config.yaml
num_hidden_layers: 10
num_attention_heads: 13
num_key_value_heads: 13
norm: "layernorm"
norm_place: "pre"
bias: "all"
tie_word_embeddings: true
optimizer: "adamw"
beta2: 0.98
lr_head: 0.00927
decay_fraction: 1.0
batch_tokens: 262144
max_steps: 5261
Each number is 500 + 40 x the weight over its row's rms, rounded and kept within 0 to 999. Layers, rows and columns count from 0. Numbers have three digits each. The size before them is the row's rms in percent of the matrix's.

# down: layer 4 MLP down (transposed), 3328x832, rms 0.0157, rows 2879-2978, columns 64-127
# up: layer 4 MLP up, 3328x832, rms 0.0231, rows 2880-2979, columns 64-127
down2879 106:466568522574441501514504554523581474513541482481492465445509560461498555449497491533473509500434501460536540562487518457481470451490534491437527454500448451465475512508502460462537558569465562
up2880 081:529512509543418539560486531585538526497514445497493553465550442514484535507475544474464540516448444482445450501473536499528435512507510495437500540595530476470437494524530515479443511480532546
down2880 085:494509436543560482524484497527538447510511519513489574462509503519488517503544557542482545418507533547489538491516449568472397497455470506536465533486500396469540462535532495405547544556567531
up2881 099:537538560527489518472445494503470429485492503478476520509446505498440488465492448528455481523455486500528534464474544563462548515486566484546479560552506557572503510424517450528517426453470434
down2881 095:408533508473535510543528483424463492496506531419508491532550559436555555462525593484513529517477463504535492461504439499589550448453536517426534409480495527490417485491447573437465458514577489
up2882 092:456507509487460490452512552519433524504437475484513498522543458525500490491444483454419521502510518552472529476459482485562538563484489515504452441562472468458488531486491508493520420450538578
down2882 097:474469512600485495572541435526517504560472470489473575548489528578482498532535498501506489454496531483516481522558417479416443510526540483543538502458566564374523514448483465450399498577475515
up2883 089:491491535563497500493503511584469465420487454520415579531500455475547541498509517513523480531521517523499477540506517457521570443512518425546501488544477557574498467455465531469578518438472532
down2883 080:454502488472492486546573598491548508501489537537554501492528400459496506492540510531535521495483453474550588456458553481519435529519439487450481470533521492550520458527526532552487508512482473
up2884 089:513505504483532491466588491538550478462495484535442496423531496458546540519535541521482555427440515544520466497545558491498525510511583562434518463430468593515514507481481505516511525488495464
down2884 090:471491487483546520534512462505485445514486524466516510488550502520501551591422481498582514617496492512520495460500573568478577456450542473496397479511481513504512438504499506461447525439579573
up2885 100:529518505498458527591505557540402486453531486533408468447463452583500551514498564458494527523526475500485514564441527525530533504639478543533495584543528505565536549447486482474454563491538447
down2885 110:492491531523557506521514507510537535494470443549535472558499551521504480501577504543492485424515540508535544451552473556535471551439548538494482485471495525496519550508533534550481419460480521
up2886 107:526421511541447508467455435526469533437536501492482442471521477474557502506489498553449545523543455562462526523461552542446493534468539558451485459521448480492476503488421543531414478436499440
down2886 096:474544466543484542513487519505518521449433539534438509502550470529475571462436588554558586512528533518559479525466547538535504487524530524467465474466473517431530489568489473521553477518487515
up2887 098:530536477453518460512511466547490517453506506451475478578510499477482439611443565472465470523469497523477523409493558462489474496581525508546534492464538460494500509461490508470474506530437432
down2887 098:508490488536464489471568572491511497481447551461522467524465454493567474519472560486587468537480482461535486511516525582456563496470480510497490428463491483464590497481539558506512497527531461
up2888 081:476480516509523525491536470490493529489570423506464562517480442536422532468473507485515494490514456521547516516484516497522437481538495463432490515480467538525546508547464543441540516472527494
down2888 089:486461482572535499507520484463508570529469470502448525522526491557528486478477549502484445463497534476515511506429519497443454426499490474496448546499470435500508397520503418434535505467523403
up2889 102:472532489495502443546502515515590525552539471503531482519514539513471477482434486514481450404485537555462591523529541514513565502500567483490507550527513539488553581550490497557445449482578563
down2889 080:468476501504480507550560472508510487465511495505466506488509511494546500528557487534557499498555532499551512550608515503525465547504437481458570532456495473447550466472465458481513494459470553
up2890 097:476493552502495502458544514562470492473493489442566464589524502445460539550504523557476516532537443482513518451567526482522528511497488468466467474470474521455472505561536544465470476459495506
down2890 093:463469468533575471442508484549518465483515433491604510451460454480456540415494493518530493518554504536459422455495533544479526450456552476468529550472526462585539512529467513504511576551553510
up2891 103:538553430425454517563491407519511493506487488530477573554433516541503513572451507451499485521410518474565529480455550473506551503491452476514518488527511525462555427532480491492442487528547578
down2891 095:478467549471487556552526509545547506509456516473424400552556528497590476539568467436438524588477508509538482456533557489457531500509531533441465483540529497495523510458523503559424464459459446
up2892 085:466502502553400553473514509493580534499576570431523459454490531505441519498568445515468513556577526494475522440517519480510478475527557566497448429433561476525589463447501551475489543449531522
down2892 097:493507412505526559447462508486526486498459595505525500511553436558466540464514448527455459477473617568469474519532503437415465553482475502519458468480446496525439396460429470435494490542467466
up2893 105:526516507473506439555489471519464492474516431570477548504510502541503499491469458442504470475495446530521518536515477490497497557442490555466540534482545499530489453525484541597484491456498543
down2893 106:541553463516524485479505551541531521469445483502538460430534487496469519520483504506477520472528524488422478529520530552494547590457511555516522538546487532580504490508534510441452461471525502
up2894 102:482499487464486444497482475467415545491465468468472502518490495490505447515512465525527522546438423446533469514528464530453514552462462577534568441479539512545455552493453471452510504555544440
down2894 092:520525490539514446425587511523530524540443468546571472566433494450562510512495508484487515521426532477525503471488447504525530583450486569521529493539509531466505507477439542493518542461513518
up2895 102:497491455482522466499570497514432470483484469496487549449459486415506516491465465472469434502522445567551450518555431512520499546490531505603496476511513531546526431460522520424450572465582477
down2895 097:510557479475473512553532549540482453502510482542450504532568529446525447476471512514455497440512545533482495567519502523527465437498499430536501570463476478444539496557524471531505428519509505
up2896 109:484545470503530440520486561511519522487492437541492470552471531477574450510491543520447537467536470501508546470489571464526613545531525539529611524458431554492502523464524542528483494509477462
down2896 113:527488520494508425507532529511517509443537415507462477538559479506497559523541457481533505595563518534500504523475442511466547510556449462484492468558378492471477448485474422527445442482496464
up2897 093:534447466541495523546501427531483532547521536529487533536498512512474523452525438478515523516531506579501481559557566586489444507504413477544514472511520595505437487410447503531585479511522492
down2897 093:505482539479573425515535409462526554466534496486534617489515506487495456507480452567462497455501498486517508469536503551549575518477514455606508546498553578429465556524515530491499438491530546
up2898 107:496509543519468538500469498508405548532503509551516510532536505489589458520481464482512460474504458561450456486469482492479514471521503473489481458475484504460512459593447500477490491523524489
down2898 105:495521531523504427473535463529464451473480565456487459528477534477572588504493476520524512506501464422538549524541563444505400485520511448564549476545484529570522487481407523483460511477479497
up2899 103:516563478502491424426543394522535504547464502578512527541501470487536509540493513523556537492522515557511577488468572522595477543565510488377500527581436529546538467465430468449513527537513537
down2899 095:476504496511506514438589510582488543513521444486425528444532533501441514517491561566500466517552541528541521490519517470481510550581592568519535534476511498517526526573437484461548507555466466
up2900 109:509500524505469444500560456480473555512460462539406476570551547537564531479590555495503476407475519512489433473550590513512508485516457533472527458464541561467527447447455549506514530533493579
down2900 109:445513493491536526567539471544528490479490524535527492535533406524446500562487487432463481542558569519458612510493448479460553575479570514540464478469553557522531474464472489501477372543508488
up2901 098:509450424479517466460546526476462535544450554519487541518453544408509485505469436556491430488402539496489481466513530499514604516471511522482431433486509485491494416487527482478538583513483495
down2901 092:511490566531533514475487494460509518528473468488517514434493465502423502542451452488481450482495521480493555489459527473486581487516501531483439469445486514538461549509490485501536458438462514
up2902 108:465485505490399465496605459516507439505487512512508483479417477492464483443494496516514480500482478543435521485538542458540555542543555446457426469551494490521470522486513542508480507504541422
down2902 109:469550457516482527513532466505505518506553472508526503546528418508485582518475462577527554493541572493485523483491462469470530554490506515453553574511493524487501506491529484495510512560557440
up2903 094:519512474521471413397518476526506467501477549520509554501505507541491536515466599433441518518478532516541527564557486483472478517506519491555533505527430496462470496486507462477531514460488472
down2903 089:479524585532517516451457539494504461527519553490512509481541530484503497554538488532593490446500469475506480550472497530544484474578482515445471517526526538487545507457466610464540468459457495
up2904 106:534522515482409554425488447516475537487503522597498466529489568466487478511483530579515463533521503569539482444540543455459525482507542472549523468508508485487467501447457548541505475482484526
down2904 084:484449498476511547473511494466497430479563507495533485468476514540502455491450457501492503468546457477494460487506427517544472478475484516491421490553492482544469517425462461580561517481499490
up2905 108:480514470473491490594472449502458487476487479509505530493569525536499538513434456448567600481557482533437568482575530471478500538490480531527457433513509590565514558537391460480509461478520507
down2905 107:512554536480547492466452508482522484447508437550463521542496511428484509461511503454494518428516448527505518442536489526498534524487598571521525489510497480565542513560565605453530485525462456
up2906 107:494503461517535419445490517542507475478478465507535533507535458552464545535553534501484538470482515528555522466477493507466599548465515478488504461504394567495511472442478475475493445437485469
down2906 084:462441540488476521485565459494469524448434489505469456443505441454445543394520534500498444522530507504527562474501511491480474573545499540511462506457498492478503509503399510479503502506485499
up2907 091:449446461488551429495484451500441562525453526582506504551508511451508469530542548473565452551485555478437534486470485462481525484555481578487475503516462496544461575529448480494458486403565547
down2907 068:480531534487462543492574528518543534518499449473523446486488485492539432423497526526536542496485487552526496480460499504483471444523496449490506514530486554485528498499481530437468467500502434
up2908 097:502461513486458499485556461525460527447472470527559564566518547515476486462483507503518445472474439508498524468451516496481498548443519529455486553477498538510517507453438519518480544445527491
down2908 074:476482488523485501468605509547499478505510522437520471459479546474440488550499510503458509544518528483519513544488495475462476533482496536489511470545453516544556459466490477416497507470509494
up2909 098:483543530476524534501498492509563464491538522457466542532495506469500496554479501492473535473428537436498494489480468476479493435555471488504466547493479483464547489539508582490446453479519472
down2909 099:483497565450498499467517486527443399531540434572433493485508493527481547503457431506539464518530466487499525536493515477489449526456564557397485505483504453491498524516548507510541570508457493
up2910 106:499540461559435501560532509508498568495506452410505478531553510466531557484511493469473541448441541496488570493537561446526507534502566521518408489474477506451453468469502476503538488485566545
down2910 120:474427528540491515545586540530522502465507486460520521546473474494469517522504514480518494488526467458504570538443455516486501503456531446560472473428505429535365513480444459479483524525483500
up2911 099:543447471560489479535499456449477395563532409540500551439512532628552544412483579523520518415473466442562505551457522560477472512476507470471532519515438461485445503465459436477514563479424488
down2911 098:503530546538610480516582493547482546500493482527539424505470488512456482484544484461435522491565489529575479499569515503480512521511471473479475549462516549541543493446480514449528517531500512
up2912 103:508436426459426454490511450526530455532579502423518493491542464467581520464596507545425498432480462556484421471480462527492564528428483497443508521432472518502466537454516488571522558479508539
down2912 108:606421558481506552506476412546479557467534525468447524539466453539519479522491512517505551572537531444530543483568448517484516479542488520510492517555493453481530492486505548482535447521426432
up2913 101:474472508512513444517486459507474489521478559455530459541557555516461572526562470493526492422497476471468406524514487469455487470516475505488521494526475497534521489524492510562529519455508441
down2913 107:480542447509540514458619478473497512502448524517492478428475511480475467456474440534491453445466419506531471464521501521497500449532457525489472437447463463475564485473505487537605515496507505
up2914 078:514427566435504511549482510530519554487510507430480499508462464542531583570581556503437546590531495490473533507505518550416483487506478537540443474492501496496498513474518599478507532483496470
down2914 084:431517487551550509450511485499462492548483536524427467467452498512460480460493472539506520487468536474537484553515435467478469480511525518483507499597547461558452404564530444546575556517470468
up2915 089:469446559473529482497554499509413506510533447452523575494467466496458553502520554475482471490473463533510475512481500487497570528501516469527509477467455445501536520417471518477517483447598531
down2915 089:561470448525465570517458490473542509471476489500443433550482522517542493462561459533545608480480561458544569491522589500517474490439521508507511453483515518501490507577577592483462434521496508
up2916 100:407493422484474497465477454495519526444554456562456543543500539505587502526513537497506453532466501512546444497458501480506511470488537466470544469500504500550530499457524516544457465518442433
down2916 101:516533462531519474534479491541573573557482496434526571522484504451481460473493511483496532467434456481546516553525458503478530529484435514588507510464455520439471499472512506506570479483547426
up2917 107:497465556437461464476562507545533504482437562532501475499464547508483540490470476486471570526514454554514531444467551512492482458515530501522500419469530507505405504557425502569455504477504526
down2917 126:576520547514485426474534477561534442483495510479470505514549546459531588508470462447532522555505477500495557431482516552431513504484497526465480486477519532456483514487501553554504471538484450
up2918 107:528515425447486498516482584517421498502534561536518460590525548468465480422473522461434516425412565529500497512478501539554523459558491599495449475440501496564512464497541517504426522486548461
down2918 109:489523563536549512510484480504463448482506491441583494577451471478464480521499485509452515527507515571517546506512463489537509521529485436503572440491455522489493446527448517434491506381546510
up2919 091:499480500442494502528491530500571468448551520514437522522503550515508524470409451519533491434529514467551511467489548476534480450521481487439554549484488512553483489477494524568513509523466394
down2919 095:484592462465492496538516439479539490581451443517504498461487555511507520410531504493491476495540527509596454508547524542427510459565511469472458482540487498483497520462574449464479482493519510
up2920 101:495458517465447418512500514503432505461513489495481559472489552482549526534543455464504474464460465482552445585521492566505450552459489526575505521534496511508493513393486563472554556466591475
down2920 108:461477495459470572434542486534504503492533571452444474539507477472488529463537455533452484468510519525495506563501477494424440437595482509477502446543428542517489443460458502471538516464571553
up2921 090:506434541477492549470601523468517516460455535469482492580503519446457477539493517517451546517453447454491504572513575548471465520611528477512483523594529501523419565515418515457499541535472481
down2921 090:515510471523522403521486494446545543471509495517548554435525551541507529527580535543472536483494517453478514502472500484504498484474467434475479412521489504516535475447455539467486487570472519
up2922 090:475544511522463494516550534559471465498498448487456536584490491513526537490514459484523482432544546513531477513496518373486508464509457534414478566510520540461516601510499453527549540511480499
down2922 086:459512437489490476466524445494552532579469464475477498556537515507505407549521513485493498470524571466494485452506470542530502463527476486450497518512418485538517468473563587393469513436592542
up2923 090:494426511439469443427508500527489501470499507445400559565521516525446530509466480426475528512539478488577473537495484520449532508537461491462540499595486502476542530456456535522501482558529517
down2923 093:569586468508536540454444476522507527453491457531528440511524469467485532536505527541517479477461455464462465482575594490548499499434607522499600475486464553465482447553467526482435497465495539
up2924 116:521496516524521454550528518517512468517508512502458493471440560448483458513569495507553546488478560538551494539507466523470473509493561497516494508443474440587491526505534515450541509456544461
down2924 139:489441491520520457528468532546446551496454451384489464537554462454485470587508456470499577511497490503572567515484471547514500501504457536449513464508497485485542446448511508462520427470527465
up2925 109:503556464528470499494523480544481484462430528508480505507574541543524466480480549529434466458495490524484532543514483457553546598507517551448514431538513566440521488561468495502515503526470424
down2925 110:431581449483567472495476446559537473449530532486457460478514559519546460550445583488543514522453484491522498475558454528489446466620495588501461523492493509498556555529466512463552473543473507
up2926 102:480493409532496486514560519472552455559446515501544462537449519543494494475491436502499513503467519484461475539429516473484606562517519573425537492577498509486532542484530501477477549558480501
down2926 105:465601492518500527470439482469496508506518503559498527451517512548433551487480492523550555515505498485446535505520523469471464429447516525485447463464498465464498492493482578465572483565480502
up2927 102:472526469494514449495479490488478434458477523467512536533445495490465526508470443552467411500469477486502456541497452576540525478493560552457453462432467484458542453493537469420512479518442569
down2927 094:556503554532496522430497468461546510501436491493478433526477507551599584558541540496412523504531471510535451474540536475489535510494581533555541522494500480530473518496499510549501552399583495
up2928 102:384526465470504540570449460487462525452419482498486517528503508450495511444500602497454445482531514527481469431464481440442560487500516476476463511495541446475538588497505515565519471425516511
down2928 083:531551509417490496502466570579471470517516548523518572477505548490566444512528491534531460525465501525491503474456493539503514492517548549504523494495534447430482534533488549476463485546465445
up2929 093:453467427454509499446539474603539522453431454496463494576457526535425557521471491472453518535520477488410517469481511515528517538467562527522534459516507464524536521500544544497546480460505499
down2929 098:537565482510474492465482469373439460468512510479525493530463537431520434510485583574554509510456530453548433569540527516441501562466504475433462524494484521443459474450426509436531503519510505
up2930 101:544451535545437538527441488549502461506548468515512457476463503493471518616564585494492465502501520469545493430570519562498509560559483540459419506554501472501513526510500540475528469412474450
down2930 097:544462444435479546406519525511507514571459415525505496485457543464515425466442451601452514462540468496574442522429527552465557475458484551439507427554490502465522511479465543604485611578493519
up2931 092:537463577503501474617538504570428503525526556536473521449483527453530535429512544481487465466548510521480514540559544498555502523483515553421435535544530513540502484463532482494535530545492442
down2931 081:518479477527527534498517505566511458557491488483469489454498543502478498454529532403507500432525536502516395516528436500484470470450573572482470569450492435443527487494484468495520517561485450
up2932 088:550481404469484539458489454540550495504472551548565446531533516527438545463475491534496491560516517499495515495526511481498518530454486497480509426531446522527482584544424515530496473483527439
down2932 085:478502516588451528494552568492529525517390452481485445489484466519521467504519467477531485543478542510471495458444463504547479494597564479499592518520518428447481533525493505463434461544528533
up2933 100:515567553604489556489510469495583574538516490499543507536545504470469544466614486454449532435449406524597490521515522526479507541504498574451411478564513537531453509520503521474464485482530525
down2933 101:559487550540498491444504511474495513478466491520404457582495510500483544552461434495500508527473511469427517448515581521606396531520505469474517533470505506425538569505461470452540512530538441
up2934 097:478489404538481528543475480471501447532481525470546528525524505490493501450573574537514523497500447541538490546463554506521540495489491562447457449535499497488488490472509496496562550448546497
down2934 090:424473485529502487575501469489462466500466513518526594601542476487448561459565551518432543490511444612547518573559518541483496462391596482548520512408505430566476517511508453477528520461539474
up2935 084:459482522543476476468449528522400465510484462497507474544477501539483529450499503463550519509496393491534510554486424589523559565483529440501450453534500492507543526418501506480507572528478581
down2935 091:440535476538501500474485525527481488515465489557421550481587600548523475501567482529525551434427544534525513455448460476435529453518556436563512557479498482500513529478467419481458473475524500
up2936 097:528501504487525431461511474434487526439501535510552504546529506500536514544414603556541516528480492513516498553529526485571550495497533555493423437531510506452462469493452545479499456501496424
down2936 093:472505519564504567511470440522464521553495529510545449463551501580527571484532545420458524524466563531440486436477474491484427468493556498546433558592522456505491491474422526478450521479501475
up2937 105:492558472491456526505500483504478426458470453500509537485520547574550550447476521492566497485513491442482465471499515515464512525488591539456542522450470493555540429437503523515537545536549441
down2937 103:509532497486508539525560506506487548574519470471498469518518419506463550493535518439520493526544463447444509471492443493474487503485484444450497479485531553479496535458438398503520516567514510
up2938 088:530527526571416474505464570472385507449503546606520526481528540475481461485490521460481463555526503540579540489600548488507479414525536457551493485579495535513512490490416508420474513511500485
down2938 100:440522463535577584458536487558564496531401531439475471439497520537431450485496504524540441433466556489448399541467471497519506542530456482505522579490513494510479479495538501434537521483481491
up2939 091:497463459510423443483469519480410523569547495532500471497491487567445441507473518443539446511491546580474501447512491456559573556509547527549462500480495556511504535491424514488525499486587495
down2939 064:505504486528462525516465467559543487520423467493514536474460456448488434427499500508546472475460452506522487546506466475522512489531378460496467527488507546540558420492467523517492439428481500
up2940 080:580481500537487519468552504498529511421455432523485500488572446527516461491502579586382435506518450519539418483515504478508484518518495511467459540488439470533571611556453507468473468525474520
down2940 095:515525442547548473491454504452547519547446513456419537568540432513427534462498480468450417455534558480492520469475472483482530436481466504497407567488520502448447534546508462508595491533428537
up2941 094:521552506547468479503488487560541455487453511518524521580485512464490534529481528525436532523503558474481535548522514561505505475478484517546488514468472465480524549566518479405504512469524477
down2941 096:477490463489519490487495474509544464559540514508516467523555480500452476510566534505532537492451445433506472525548501454548508452446470552476462517539497522497519532442478512560527565515504459
up2942 091:460528528599493493547524492483528552472572434501440435537463606539465509536512473536525498533513524564491513543501515499511478538539541567508465495464505487549478478375448569518555447510559447
down2942 088:528477486470468493468532497497491519501499516497458592481529549502483473508504561483461495358506411550504467419518553458526528494489529547590512440466474523493484562559490462501553537485577495
up2943 095:536493584565443509536489482538434478492479494511457424484515445507500444453544553474514496509442492489524435534548542482461536526546518470407457462517498474471437508474483525442511524461428497
down2943 090:448570479520488575544508561504515439488570495510468477504396490449519487517511443543520498463567464446456451447461533501510489559610444494477541486499477592448523442510510568551418499518468601
up2944 111:490583512496554486550519506531501462517542530484507499563560570525538509475489506536579503464485504482499495474539566480535497486534462451510554534455550519579530557516534502489457456426528575
down2944 109:503490515468419453501504471539457509533463465544474508518483486461567486550485502527498462403473544511472462509528481464473445498504499495507548507584488585460482505468508533468460479469499559
up2945 102:472542476491446489539504458474512559461467493437506520529509599469483546448516539539559493505488464550491546491542514550495492526561508503514549495516449579532508494515459473509556478477511496
down2945 105:504435474452544529523467432516540569563505408508443511505542516475475453481496530543547506546472482446480518466446518512548554513557558561478539527502463458440436465494565423512492544469462577
up2946 097:486463560453421508452483463565482464551477513482502514582543522452537447548585511522472524496582415525531456505463472506461553424548468556515472443539468540563458511522501566459464545449487529
down2946 099:496584490545527490449482537494468450488537478450489558493466554517491519504494470510500487449463486523526539458549517472536492479544467476568427501438489417508503446437471506568548489531643556
up2947 104:467558511514437463524457516582544463498494516544503429471558433572556510524534560478568440579507491559520482490504470475532549480542449538551495516483470526558529501527520464532481490485487455
down2947 094:521580511515467508548401461478487509468575554429489416489579512437479469562491509548536548475498501397560410510482542564547517506560532498554493408502509548501461534563618545517474462495510497
up2948 089:506480504485512450485564463486513559517585533531451456493542505499430462520524446525446527512449458527472532500431488523535415521472514549542586546467471450479499480493500498519545484505512438
down2948 090:449561483491512510499405507477474509488525454529494492490462496422495491548543454445543539456464451500459487477519451453503487553466478492497466504487527493517466510538521513533507517496542488
up2949 100:442537485514434508524527474487558538559514488503435559526555521518523554507510528501461540557445455547536483586535455491416564506476523433395513507536477563480453512497494475447448475504446516
down2949 099:524436435460488506437455566485540440504517498474525495495561465523530527454446543520452448509530572539448436473403491591473500519491485536528550451513584490411524497487484547491534497500485438
up2950 091:475524471465588514511498556486420460420489502452516534488456609535524456459489484553463517414527510490495428418415511445467573606486561519582475413440516533534519555523531535463571536482513515
down2950 095:530447558514470469506511464453530486478443528481511492533543444466483480470451455503549474503483537530432490511504496501464558506518518520531513516493497532497454519486534520491446530605471535
up2951 095:536465461548521548487514459522442443489525554490489498525495470460488453525442448523438497512479492478402510560557528517526503519502522503453500456500537558545515469454532572505507507473544421
down2951 092:438450496530504484443516458464520536488489513461508478540552494539486570485497479482501545445536470488547552441498525443543501476489544586494498464531508502512470504608488482491532500523475503
up2952 098:500487491596490522471461496485477525532488504491507450505496547460561511544498520452481518483515467525474476519439501422504526569457516626500445484531452490499436470480432496541475508416543502
down2952 096:554546576448526496495496516513480478423532568517463488495486556451596474556431487491521418452543535490520489423508483483513556527478442593482433495496518447511395492493435499473512500507539441
up2953 102:526474544508484542430522541576423478469525450542582508529463592537537496470545494522487467481493445580505475373524545449586460514433497463536432461538446462501490546518455529517542468466543483
down2953 109:473505474494517501564602485564533468517465497508482492491492517475541472557545464486549561477490436488505517548433498441466473487576505464462535513532553512447559468523483550519461473550513434
up2954 099:502491470579543464530552565517505482462491512486463495471540572509469492537525545406501492509435472504466475447572533516514527539471479453515530489474476551464439499536430490448444484476573512
down2954 102:480457548529490511494448503502457478502542456498577470537489459471505538465430530578482469543507548473443535460523474469501500480530477474464575513473574593482555455491537545518604415488514489
up2955 093:498527460560408504425464531559545547577555467569454541494561505473520531499493585530417551454574496526546457530557553477409535471529481443458435465503492469495506457509525542455535531434486534
down2955 097:484464526454498431488521428487551517533472582446512539477506530457562510498491446532594474498520394447545504477460478530530527427522518570439539479499566469433503540469489467487436436515518483
up2956 092:444534451508429531577518418514454461536552497548450447499511503535460516484551512483458508528515485505592464437481557488461464480448553495479515503458555551558487533507488517462427557532588469
down2956 098:517431527460524457581486507461527445483555553490536501463511529462474497503501521422551493494507495517493520529487497553474552469466452470463471439471482497600520560473508504474551484520523480
up2957 089:513508491556459493497462429514440502469475498512488457538467523539492489446447553491504530525471557582473502509524489489527522549475496501585509474503465499498554495491432573508504490502402548
down2957 077:447526459530500542514466476585557478496463481502470534511493459496504493480490530535522508474572446464596499512500553481559517511480442573454543540522458459560468468494468473494487549509493486
up2958 099:565542449494479483501495522470496471490488494540530526445501511551436581443431435515476461530504488514482488472479481545460552524499583562444478507521535494559564569506524609560528516503529474
down2958 114:453476500464496491460520512527500568516497592436424339520518523511600496528515473502452521512529494505556508468493478473513517503609460509527548517466444478466517557446522441393528441540486554
up2959 099:414512473500485438408445493568502502454538532482466462474503472539513504484502436557419496501498454496499501457523475464496528477582575504443437471401570521550495546504476544515471472497506550
down2959 092:565541496506450442583572489468538520454576454517537552439500524488536487476544501507549578552494470480420436493537513534544519477436489460519535484507411523477494438546505544572424462532511507
up2960 108:464484475477466424444453492498534459458443550525501469566556554498547472497451524504496447492512491515503507507568526504491466573562485515488500482519462497537477445519443424498525539486517539
down2960 113:518466434494463454519504497479479527522464560478508477488523494496509483485476500502552572497551548416487519563507467483489546535573519542480562523471584596480460471522510465546529588547480451
up2961 084:446571452528411467454558443608489516533518510466490476537503479529442529542492476464485427552563377534493452491472597507464489509510494485573496446454507467529480466464457515448478463450468530
down2961 097:484507491562530555491500499456572514526422500517506583500516483576464457520609451379461485489492533486451479497488446492453475440485400455530479546507551441496578529553547444455558438542490548
up2962 111:482526493524495430512455380471509469519519497487488492461488484475494575481546545513503491507548508558526589458543527552531547533473559513524611468562514492558466496479509498534470498505539433
down2962 105:509511461505519504528506530506470458501526500495553472467409503513531465498492452565522510489481474540506425524445482558494429517498481495566483466516475516556464543502585449558471489447528487
up2963 106:523481556486488474416497494527522566440445464495492480569493477476511510587430534488503485512482442493450494509545542525436496456521480557523471492522457508499524511536458458532550495444518493
down2963 115:487414578562493490516571479536467484479573478541486435514512446512514497452492487521516545441538511456516475516462489496504519504473483503535483449462524452527506452453502461516493443521512511
up2964 109:441456482498428517468492482508454538476470465514430469469558498488551494526419469574529472480531479471555527490468508503535481468535517491546468543478499487451424530533501485564546511492450546
down2964 109:611586483464452454498523473549440508444522536493472489535497540453536513487470460444466558459487477503557528475516513431473519480502529476443475490535556552531537517502539447480443475378440547
up2965 103:524527490506456393557586429486450565497567483468507549457503494511536489516532508540463496472506427522516468437466538514510541505493508524533438523544497525523477488534452638560540549482540523
down2965 099:495458482452551529502526529487518488514516437516477529508512468489460496528580424450522520475528537512492526516458469473496543469466429457566482492474469497469523514491498479539478520488543444
up2966 103:485556477498535515436513487503483469433418531466510484550587555546518527546395456475453451485506475502525554416506518482589451494495612559424501474506476456524550448515418560490481404555491522
down2966 096:464440484504509521491533493532474490439521508453447552468501437441493502577503442444484483477485525564454530526512491553456515543509517535464470520476409495431475450519516523571516495525470549
up2967 105:452591508496555515564502505541496503545428456482438545502433491436550478447539511487584468519514420466490511549518493452490519472568464539465520503461493550539581479540492489527521474391461597
down2967 083:444426511534508526504470460472465473536527461533481554560535476492528554447459503501368497575541498507450518464471523434434508475455521501447474469490507487518409519486447506558529521504541460
up2968 105:456502543536462426437477473545519527520547496488523494528558522550497502554503495547459448515468467536495476471480552466484478496492448520501501543504460553441500575555430554534450462496487571
down2968 076:426528434478478506533522468510486516438485543496479489550494452452512498549532475514429476503455479442503455587485461465531497506471509471550472461464516519544486455485487507441475497476497462
up2969 104:428543491519513469477472477508459513387553471559550515559440544497442545506497488516457422519546467476534558548443538464480458437429541509465508497546410511536536507422513475529511512472454524
down2969 100:407511525436481491484529450473554463532486522545562466412517511503430501573507495500479534442487526503491492435529529497442472445460550466463457532527519524512485498447579520532465514481482452
up2970 101:507493537539489483421499522522492444550494543461433442506535516545520482579506577517518485565493437470509432492558560467446496483497496482563491446565425499540477541461523458459467545479491551
down2970 099:552573525468464499460484524467529468512491473544481454534562476481473458427459415401494474535482528477494456445517454499487477516503500502493448546454550375621509478450502544373438502511479485
up2971 101:596452524443469404507540454499457554502565482505500520431489594514493478529585521523465435513469479572553543452514581380447478481449524533522504488543464538512428542505460547569545568480492555
down2971 081:421444449454460533537483528538475415542506534448501484503487568513489500502498502437465548496531492464508554515482567578535506538533528466495484465478537542485521474463511466522500490549528464
up2972 097:411426521476505504563538513467536518555425546484458507470478540536526564488564490459455501469527524447475477540521459505514547505477515566489510422455473483514483481525452469537516564489513574
down2972 102:445488517424457505511508492486475448478524449528436450461524476467490609513513437427456518509431518467524494449449454458498508549428474456492497573460462447413514534524450497608454498454555474
up2973 090:473533570499565494528500441491419550510487501556481518469499446516540521505579486401515418509529480478506513513469482485533497495464547509530515526518510545444511474450505530450524533442532494
down2973 092:427566473521509540518425476524537502518485443427492592535492521525519474460481465487509510426510391489524509429534522556573498510496527478414521559551455471440498408505476532475532544465571479
up2974 105:480503487496485496496463556480464486553524529492546565461452502546519500461613487496449571475546411494479529483413509504494509488596477518438526525489447567612455552443431493544481477473505471
down2974 114:443512519539544476506561437541538555454499462511531428561498488427469466526454520453490511509460495509589526511590509511493490448533481516632466522514505541359524453573553521478526472500509552
up2975 100:512502483500477545528553464447485584568539469511475535504515502533471518457491527589495475510477461528480496429450545543500543458493487488483474537474542532466543466530508528507422465465544503
down2975 091:446538448549485522507492506557534486500487475520486575530464425411511505508538573510489482522507547513418563534501502460454515491540510592469462399470497413539421515539417527485410555544489509
up2976 105:472464465523520416469593425486466577545537508466507555438476533536548552529547509555568534454488504543553500460524584468467497470480504462393517501498503477508503544545509452550483531528518491
down2976 099:485419546487517462425443488457441549499556492590512538528529525493544473517511496408460552485524427455462478424428541507528478460492532538491460455494521560520500470530476530480522478500473448
up2977 093:541488429494431487492504566535532464535556524494502539509502548590513486536522531482505484566534431517495505496549526502456530492508465510503507493467494486524442551587471455491431509491476493
down2977 087:477488499542500539546484524523561459480457529537585463504450471406516516532502474506531512507514535582484457458425505509560496471486451482477472448579538463461500493511545490476479511505516421
up2978 105:465569527522433492500489510563512538464457549556485474441502488510472489570509537577490525524500485523489522487606497541457436487496540502493479470472474557494469474546457427528489492481448473
down2978 108:478509552519467481486536501551481539493563512521453523470470537453471456436493492519505497535576491439524501480496484504499537451450470460528478514545471549494496527504528497419554470508497491
up2979 104:571512491443491467476487504526523513421574544517575552572511511496525526454458493507434527479486512502592570506477518527503537573502473585539563476481493545533514541448504583571493427423491484